Weights of a small GPT-style language model, trained from scratch on English Wikipedia: vocabulary 14791, 9585 steps.
Each number is 128 + 24 x the weight over the matrix's rms, rounded and kept within 0 to 255. Layers, rows and columns count from 0.

# layer 6 attention query, 448x448, rms 0.0928, rows 419-443, columns 320-383
[[145 126 145  84 150 128 135 158 175 127 123 104 129 180 123 136 122 116 142 117 140 148 128  63 168 147 182  63 145 169  67 166 132 165 134  86 115 198 110  99  88 140 164 124 105  90 107  70  98 117 150  90 126 117  90 118  77 126 118 110 135 114  96 103]
 [136 145 181 132  82 102 140 155 147 123 132 113 173 116 125 102 121 136 132 126 145 139 103  90 124 151 125 112 125 151 115 135  89 169 111 129 137 105 134 160 133 157  99 143 148 176 120 151 145 107 126 104  94 132 119 131 118  87 108 163 153 190 151 120]
 [133 156 166 110  95 146 160 124 175 112 142  74 129  89 136 102 113 115  87  93 120 148 133  97 142 113 120 126 128 132 156  76 192 105 151  87 134 118 125 118  73  80 141 151 122  87 124 149 116 120 107 152 110 120 113 119 154 109 115 119 139 115 114 138]
 [105 120 159 126 166 166 156 121  99 136 170 122 118 119 121 116 115 132 124 137 116 131 108 117 122 137  93 151 128 102 179 133 176 133 135 123 129  95  97 124 128  87 135 103 111 179 165 117 134 139 162 143 112 125 139 117 156 132 140 120 119  95 134 165]
 [143 157 130 117 115 108  99 146 113 147 107 123 126 117 135 107 111 127 162 122 156 128 126 133 135 114 124 101 130 127 158 109 116 138 163 147 125 137 110 170 122 133 162 114 135 150 123 119 131 111 139 124 150 119 131 136 151 111  76 141 148 131 127 135]
 [120  98 111 110 113 107 131 134 114 100 118 148 106 120 121 135  93 119 151 158 158 118 160 152 110 155 153 165 131 131 111 149 125 117 117 161 160 148 114 137 142 136 114 123 109  89 168  95  58 135  95 101 112 192 154 111 133 115 131 132 128 165 104 116]
 [134 133 118 139 140 120 138 148  93 128 106 149  97 136 102 143 129 135 118 153 144 148  86 126 139 126 109 123 123  88 120 154 183 125 106 124 107 115 127 123 178 101 140 147 142 150 175 105 134 116 111 123 137 159 118  96  93 114 158 171 161 144 150 157]
 [163 114 151  91 101 123 116 129 126 122 179 133 133 134 136 104 147 106 114 141 147 115 164 144 116 152 115 125 112  97 131 111  73 121 111  94 126 126 118 128 172 165 133 141  82 101 138 113 123 151 159 104 128 138 116 124 116 140 164 134 135 127 128 105]
 [124 129 122 134  96 124 150 154 111 115 181 139 124 119 141 143 106 137 105 104  86 109 135 139 173 141 147 103 138 147  76 131 134 115 130 152 133 130 124  94 106 148 116 191 127 113 132 126  80 139 175 109 120 132 154 106 173 112 127 115 175 140 157 123]
 [149 119 118 186 106 128 128 123 168  86  63 147 128 147 148 134 130 136 119 116 169 103 115 111 161 130 138 149 103 160 104 121 158 121 129 120 113 152 172  87 136 140 119 158 108 132  81 133 129 134 152 137  90 165 127 140 132 114 151 130 135 147 165 122]
 [128  94 123 160 173 127 148 136  82 111 113 150 129 117 142 134  96 126 112 136 111 137 119 146 129 136 114 110 150  94 132 126 132 155 134 161 138 147 115 147 136 125 146 112 145 163 118 140 170 128 126 143 134 102 158 133 104 143  83 150 108 146 125 131]
 [164 105 139 131 119 113 132 109 119 163  71 115 121 122 146 127 111 133 114 108 143 132 124 116 116 139 135 140 150 158 113 118 158 150 100 142 124 125 141 140  98 125 102 116 159 138 100  89 134 104  86 109 115  94 136 141 137 119 100 154 117 123 174 161]
 [127 163 115 162 109 128 127 158 131 112 124 113  96 111 114 125  92 124 127 163 131 160 124 130 141 121 108 156 114 120 140 147 123 137 126  97 108 119 126  98 126 133 143 142 117 112 132 186 137 104 170 117  78 135 165 136 129 112 119 176 155 181 155 128]
 [143 162 129 116  92  79 138 117 144 138 131 119 140  83 151  70 100 106 122 142 128 121 161 137 110 125 118 162 124 137 110 136 125 127 107 141 123 138 157 156 100 135 160 123 118 115 116 139 121  98 101 112  82 145 118 145 162 125 124 163 142 158 166 121]
 [114 143 111 156 122 121 117 146 149 102 113 127 150 118 112 161 149  98 130 150 102 137  97  95 144 134 139 118 145 128 121 129 114 138 137 141 160 163  91 157 120 119 123 125 127 114 165  80 132 135 168 103 148  97 113 124 104 114  79 135 145  93 132 140]
 [137 115 155 173 131 195 134 142  75 116 143 158 114 150 102 164 158 140 127 105 124 125  95  89 161 121 127  97 111 136 128 114 140 150 130 171 101 114 170 110 141 123 107 146 156 157 123 107 147  92 166 121 131 108 106 116 109 104 134 114 121  64 116 137]
 [127 115 137  86 101 123 110 140 161 137 154 149 128 157 118 110 123 110 136 125 176 162 103 137 113 149 108  97 160 114 116 101 132 166 121  97 120 107 102 106 139 125 152 162 139 123 151 105 154 142 125 147 139 110 151 130 128 145 144 113 121 128 101 145]
 [187 127 110 155  70  87 121  42 187 122 141  16 140  67 134  42 142 212  30 200  73 161 132 225   5 173 104 255 133  52 190 162  69 130 203 113 177  89 125 181 198  66 170  92 112 110  55 125 135 180  91  83  85  52 134 233 133 206 149 128  87 147 193 138]
 [141 125 123 148 134 137 132 115 132 146 147  94 156 143 142 130 143 138 138 101  98 126 113 136  79 115  94 137 112 100 152 109 135 132  89 134 124 152 144 150 152 127 149 132 130 109 117 131 157 112 104 173 140 119 116 152 148 114 107 145 135 104 134 135]
 [122 150 145 100 118 106  95 113 140 161 119 131 117 160 125 139  99  96 105 158 170 148 122 151 136 120  96  89 153 100 118 124  99 198 110  97 153 136  98 169 148 143 144 117 148 144 124  96 162 116 138 121 125 128 129 152 132 111  76 153 132 150 132 130]
 [108 162 130 125 122  99 121  92 138 161 120  96 161 119 138 116 108  95 101 133 132 112 149 114 114 107 106 146 130 144 132 106 104 145 161 119 165 143 135 172 121 142 156 118 148 137 135  91 156 129 105 102 125 119 127 131 152 134 160 123 139 128 161 145]
 [123 162 111 138 133 139 147 113 114 109 159 140 139 106 104 116 153 140 129 103 131 121 117 101 121  79 129 141 112 102 113 139 145 112 128 155 127  88 162 115 165  98 106 145  92 155 114 113 176 141 137 106 147 143 106  98 106 167 104 125 125  85 127 103]
 [105 104 123 137 189 162 134 189  89 131 150 151  97 131 106 194 125  81 186 110 169 105 142 139 172 113 127  94 134 134 136 120 133 118  97 135  89 149 111 107 122 120 101 129 115 138 175 142  90 121 120 161 144 181 125  47 135  83 144 116 135 106  87  90]
 [129  91 153  97 150 127 105 180 120 138 148 137 137 108 113 134 127  87 119  94 159 129 126 155 102 124  98 153 186 109 157 111 133 195  99 105 139 174 123 143 119 137 159 157 125 146 150 114 148 131 121 139 136 139 134 116 115 173  97 127 118 102 119 137]
 [ 86 139 155 153 170 157 140 132 120 153 129 120 121 103 120 123 121 104  76 129 107 170 167 191 109 133 100 144 131 121 138 131 137 158  79 137 109 137 163 127 110 168 143 141 132 143 122 115 130 102  99 157  96 171 102 108 118 137 135  89 121 101 120  98]]
# layer 6 attention key, 448x448, rms 0.0904, rows 419-442, columns 320-383
[[121 123 144  73  90 138 103 124 113 193  74  87 165 105 131 134 139  73 110  84 132  95 137 154 117 198  73 145 141 108 138  86  82 129 138 139 174 141  61 165 150 125 152 125  97  89 126 148 170 136 111 128 162 203  95  53 168 127 103 107  89 117 141  65]
 [149 111  99 144 118 105 145 136 139 120 104 140 149 114 119 105 125 106 107 202 132 153 133  87  85 114 134 192 126 102  98 189 139 127 130 112 123 142 140 101 104 100 137 109 175 129 135  87 129 110 104 163 100 133 128 149 123 140 126 153 121 104 131 176]
 [135 101 126 139 120 137 113 175 176 120 148 130 132 135 115  84 128 142 131 114 117 106 143 111 135 132 136 138  95 113 149 138 114 147 135 147 123 140 139 100 121 140 139 131 179  79 103 142 122 116 109 106 176 158 127 112 115 139 114  64 120 116 119 113]
 [142 142 114  89 117 178 124  87 108 107 117 130 134 141 138 144 121 152 105 148 135 149 157 154 122 130 175 115 163 124 155 112 142 137 123 161 150 115 149 116 136 124 148 135 112  97 137 133 111 131 118 124 143 174 148 112 125  96 171 150 132 128 112 153]
 [103 114 183  90 118 110 163 105 129 163  85 142 156  91 217 154 109 115 156  95 123 101 162 100  83 160 128 122 113 128 111 132 123 156  88 124 114  71 135 178 137 141 131 123 165  91 154  82 124 134  98 146  88 167 163  55 134 175 135 110 126 117  87  95]
 [121 111 132 168  88 100 161 114 100 115 135  91 133 159 193 132 104 166 171 138 104 116 130 137  99 123  92 131 144 147 138 128 103  97 137  80 102 153 184  89 150 156  94 111 121 144 101 149 130 125 102 122 148 108 109  74  99 124 149 131 145 135 149 138]
 [120  96 164 101 109 153 132 110  78 110 154 101 148 135 150 153 128 117 104 119 146  95 148 171 139 125 140 175 135 136 126  96 131 165 147 138 106 103 103 147 164 132 133  93 135 156 154 134 140 135 116 132 139 124 102 171 121 126 119 149  98 109  99 113]
 [103 106 114 135 114 114 115  89 126  99 138 152  83 192 130 130 118 109 109 158 119 131 131 121 106  67 151 131 135  98 144 128 142 121 140 132 111 110 162  88 152 105 119 140 151 153 161 133  98 123 193  72 139 103  95 120 118 124 120 166 130 129 126 105]
 [111 101 128 122 143 111 156  69 107  84  93 128 153 161 154  89 129 155 105 181  87 132 107 109 105 139 120 100 128 121 135 197  89  97 124 114  98 148 171 117 129 146  88 108 141  46 120 139  97 158  45 111 157 109 112  37 134 118 125 164 115 137 112 120]
 [155 130 135 155 106 126 120 115 125  92 141 127 122 142 161 126  96 131 173 131 103 123 110 128 126 126 110 105  91 116 142 163 117  94 158 110 120  63 123 108 125 158 114 140 155 139 113 151 104 161 153 143 122 134 154 150 125 119 151 128 123 121 156 137]
 [136 103 163 145 125 110 189 109  89  82 147 149 141 150 103 147 117 173 132 136 146 126 115 136 104 127 112 134 120 109 114 163 165 151  94 112 107  89 123 121 117 128 130 153 123 145 133 108 114 147 103 133  98 114 148 129 151 122 147 158 146 154 147 127]
 [124 156 133 129 139 126 147  89 126 135 161  92 187 124 158 117 131 184 156 138 144 122 100 120  73 117  91 114  98 117  91 187 139 125 104 138 134 110 176 134 150 109 171 150 119  88 118 148 149 134 112 108  67 135 153 150 134 113 139 121 159 103 167 138]
 [103 152  81  94 120 112  99 125  80 133  84 141 120 130 123 131 106 111 110 150 136  92 108 168 160 161 112 135 129 143 122 133 145 173 132 102  94 139 109 140 119 124 103 154 138 136 126 133 137 145 117 115 149 122 150 122 101 160 133 106 119 117  85 126]
 [ 99 115 111 153 137 101 171 109 113 117 172 117 155 120 147 117  97 160 171 141 152 124 122 101  93  84 103 124 133  78  89 171 132 139 123 140 119 110 154 115 182  88 140 142 179 163 123 152 120 109 108  87 156 124 155 130 100 134 121 142 165 103 111 134]
 [163 141 143  82 111 125 105 164 109 133 102 146 169 110 117 135 141 143 108 116  85 118  88 113 155 127 108 131 149 155 145 119 114 137 136 131 125 129 163 125  62 125 104 113 101  92 129 124 145 134 128 130 102 108 145  84 114 110 126 182 116 105 130 130]
 [143 115 139  76 105 155  77 127 148 175 112  93  81  80 100 131 141 135  90 138  69 154 138 158 108 166 117 177 133 163 154 130 108 167 179 130 106 160  57 152 134 178 137  96 126 125 151  91 104 145 130 132  76 131  51 169 133 144 116 149 107 142 163 139]
 [137 115 111 159 152  98 109  80 122 134 130 120 119 181 133 112 162 161 113 137 111 135  83 104  68 131 123 149 134 116 171 138 133 128 105 120 138 138 124 150 119 123  88 117  97 112 113 113 121 125 153 133 115 151 151 161 138  90  91 128 141 129 166 133]
 [145 124 144 116  96 137 222 105 152 152 149 124 188 116  92  94 136 138 127 190  88 132  85  93 178 120 162  74  93  87 123 161  88 152 152 145 122  76 182  93 117 160 173 171 156  67 119  97  78 116  52 123 134 145 117  71 179  90  91 159 110 109  71 115]
 [130 120 131 149 112 100 103 127 121 139 184 159 149 127 148 134 187 163 144 152 136 134 144 103 104  90  77 152 132 151 135 146 131  97 101 121 109 144 145 138 102 111 170 109 129 131  90 132 129 116 134 179 148  90 153 176  95 128  65 144 112 125 162 161]
 [153 152 114 104 131  95 139  58 100 156 120 114 130 128 191 118 134 143  77 107 140 113 120 124  50 173  67 160 161 119  89 161 126 142  87 113 124 151 127 175 125  83 124 101 165  70 137  77 144 134  87 119 150 113 118  41 100 124 105 113 121 146 130 107]
 [120 160 117 107 147 179 142 124 104 123 143 150 148 108  91 115 113 111 147  92 139 102 136 124 161 116 147  87 147 106 126 106 151 148 110 134 150 114 130 139 101 119 148 120 115 139 141 146 129 130 172  98 138 117 112 100 108 121 135 138 153  94  78 114]
 [ 93 100 130 158 133 116  93 162 119 131 111 117 121 112 127 151 104 118 118 170 135 134 155 139 105 107 142 150  93 144 123 106 157 108 126 145 125  83 110 134 130 101 127 120 137 165 108 125 143 125 140 107 110 138 127 172 119 127 159 133 149 108 182 133]
 [145  98 138 140 122 108  86 150 129 110  94 138 121 143 136 115 137 111 110 138 128 138 159 172 158 142 122 176 142 150 137 103 137 122 145 109 104 168 120 121 135 159  99  99 137 132 129 148 144 134 123 136 148 107  89 119 112 150 117 135  75 161 146 148]
 [138 161 190 129 109 121  85 113 102 125 129 102 173 159 147 110 153 154 136 147 150 100 128 137 130 114 133 115 117 140 158 131 128 134  92 117 125 103  86 127 138 124 123  99 123 129 127 137 145 127 142 124 140 162  92 123 105 125  94 121  90 121 122 160]]